Part of a small language model's weights: 2 heads of 64, ALiBi.
Each number is 128 + 24 x the weight over its row's rms, rounded and kept within 0 to 255. Layers, rows and columns count from 0. Numbers have three digits each. The size before them is the row's rms in percent of the matrix's.

# up: layer 4 MLP up, 384x128, rms 0.147, rows 203-213, columns 0-127
# down: layer 4 MLP down (transposed), 384x128, rms 0.145, rows 203-212, columns 0-127
up203 092:161126119138100124117143104152132131125115145123104130118090165089129120141137138095128160132148171091095133123157117138126090128131147114095130115116116132154108139097127192149108131124125148088123157173133122133135109134132168111131110122108137137159116167112107111173157117099094184140160109148114180094076081107120127156124134143167138115085101108104162101129109148121138116130196
down203 097:081155148137118140114088143096124084149126105136084101129193091141171124130100103105140126119106108140160119101126114115125165114115123152157140105140171142099104085142123090101163143113145156131116081096101134146125116104139119104120150166162103109150141107139124143147167130122133102153118140138138143173123151172171103127105118140094159148154090120125124176126167116152099137141109
up204 096:158105139164125161149117088133139144125142135122116151111122120125141152103128098101124161094121116120163104114167107120164107071111112127119106124149142107098114158105132150123126178074118136143126146133129119198142123186122111128091174145124132107096099110107138116144178140144136127112137072138140170127120103146135147111115155128151106111094127098130169180135102161161097146112147
down204 110:088126106110112142129127142130142128116129125112090108148147154085098099150110147143141124148154103174084096132142172153106106081091148119139161176122134158137092097133149110126122125164144146070131122095127173077154171113140121103139133137110135149146140129132120135099151145128130157151070142127148114087115128133141124106106164099130130129117137111103103094148158170158135118189124
up205 109:086114145106168096168087115182114120152102121122157152130148128130118118136137129127119150135163093122104171169147086149127095131159151094109100139141109132129129125116148148153116105117110158089147094126151112124132109127142112116106107112131169122098157137114177099130163124107155122124161120111123107191145159139122123163150131137111066116136162138127111126142095171146109154071096
down205 114:122118139144164130127104135119144102120102087134141138088179118112144137139151082132127139124114129100150142108136166103140120167131144101161124124138075124100170139147138088072154122113134118128123145136107152135143114160138143106152139110125125121092169134131158093091136132105142136104103080163125189114137104128123108113149111130083159104124122099139117171124121211166153141101107
up206 100:164146142105162117111127091106097126101098088119157157103140111120159109184144145154083081137152090113110162111134107115144127113105145121127147129163130134134107133153129152138143190144154093155136130163126126138143103137128112113135141165155082112154090108147085115114094118181160100151131153150160138101134098128108122173127149178149116148122106102120122164100092111121134147134129
down206 093:105120171117143095149116122130103150114127140135125123138160148132109165137127093118091166121115119119084150146174130129122126158130131109087145099100121134097119133108132157085156153163123117102148121132158106133109114150167086101117170087166100138117140118116103168137141149169096128158125111138143114111110166084097077113086147147114146127149129152094124126154155170101094144159176
up207 106:120116185124132156189138130154138141151122123105128147149123124165129105115109105117101090138075120093137094111097099129123083173145118086181163121115146157097101103139084124105127173095112126115143123118175102120140105131109137135118181144126147094112143124159107156125148136094112114153123145162115125179103116171141133121145123164119128095111106135130128134161162119133151086134135
down207 113:137151119117148121119130097106119144177176115148140138129117181149120131153186135073095111156135116115142149159119145124120089142122131130149130162104134129116120139150128121099159125117138136133097161153129142086182118145136110142158094133075105137124144121138152143126099147129145147147121099147133107135127091134182088100121133116162113147092150104109078095145117079108122108055126
up208 116:139100094105130153100086155117150091101100143141127102094159131126164141155121115167125144125096156107114146086114131156144140159105144084091135157130070153111143141134144129105140131120133189182139128181117080153130087141126139158100120075141130128114128080103149137135136147102125129128139113152130089122107111136117112112139117165108157164125160141147136125127103111161098109093148
down208 109:103160161148134126106117151157159160093098154143173150141125140156138081165093163129099104133160186133131081138155134104121152110147099139092149181132151142123148094112125134136132101138087151120132110098096139127128110161109120088172176140094109113121118110137120142110135113158114119095111135094144181138159134110117110125107120104113124160093121148142110105129105091150140087130137
up209 105:137141143150152054140113107148128131100093145139149145113170127140159142108161124107114133102178090138105164128105191117169093128147109097106106138111129120149097137127096161148089143107107143160150121106133129112133090118152105139104150139181090101151104108162160134129101123143109132127131129155150137139131131112138126152083114150102162085115113163117116155104081159108147107132134
down209 106:097177131119126149113128140118123151098176121124110106124112129189102086101138140101157113146163078103128100122134138149101115137156103099175125127149161105151142124122107133124119111107091144120128129085130151086128160080137182147145115155092166092128122107141138105111131105158162136161109114114132194181127139110127128083126139118142111119123085153146115130139126168139143153131116
up210 107:094184110125153165105136126130124133116104146096114128119133098184122164157137134084134145125159146115142102118163154136129110139122110141121149156110171140107107149137140128148136123148184127152186135117177151147114103145127130109104116142115095086138133121164096147174142137098146098083116122146159102098119130121128089170117101103129123121137111098166111124132072112113078099108140
down210 119:131110112101109129127121172165146175132151141114142123103102145125110110097085109140131134169135153077110143137120150142114085150167160139120174146117072133143095097135118089090133114106120155164148147155163144154118146105125117091126119170116147097162136093148122091148114070106120107146127121155107142148121101135128155126130113116147145129115159096132117154137144192135133071131120
up211 097:141123135167107197160072137130141117142092113146180109142121131152129085121149152125128129128110161122164109139145111081106160126119137168114117095111147119128149123084111089116086127137140130136113175143159133168168099162106119131169094141133117116151120125115090123105099114146115116167112139067172163116141096130098168150158111108107136125140113144102147105132122118136151120141123
down211 092:133120195126154111120142132108124190162095124172145140128119121103103101073127129145110095123130110121106097145103128149142105104112135070138128118147127152121099140144146134139125152138129146117169111098126132149109149142131118135082142121144073112140136120125186095150154149136116157059129099128139095124174093121109119187096154141164129140131126120133110099134147122125092155132154
up212 104:175115090116122158153116149152110094135124148131157146135110145127117108112101127076121120099170151101140170156124128137095109090146135134141115135138120150134163131162158148131146098143155134118157194121130107140159152119084118115176143170096135114116108124152126132144155146146113137131163103114137114142076126122074129104146138117090123115141035126129113136136105148096097149118127
down212 106:123140161109118106140110133107147104098180125134109062136145105093117087099099133166115132090098083112138081102119167132126133109148149093128148160097116147135125151109089125121130087105125156148161119139157139104151104121097139159089136103109131108132142096139110150137123149174153118163152127095114113127128122117132144163119174136166120150138162129139132140139091128184154168164119
up213 063:108128119135114122184103116155086139095110123158124149123164168143123125177154122127142112124147127078137129168166172163145125128103126163164113106153137157088117121095133110121118138104139157107126167164096136172112168180118131159095149111136132087149096164114127117151145104115130117126152120172079144129122149128093149131136126140124134106072129100131132141115138099103123097150089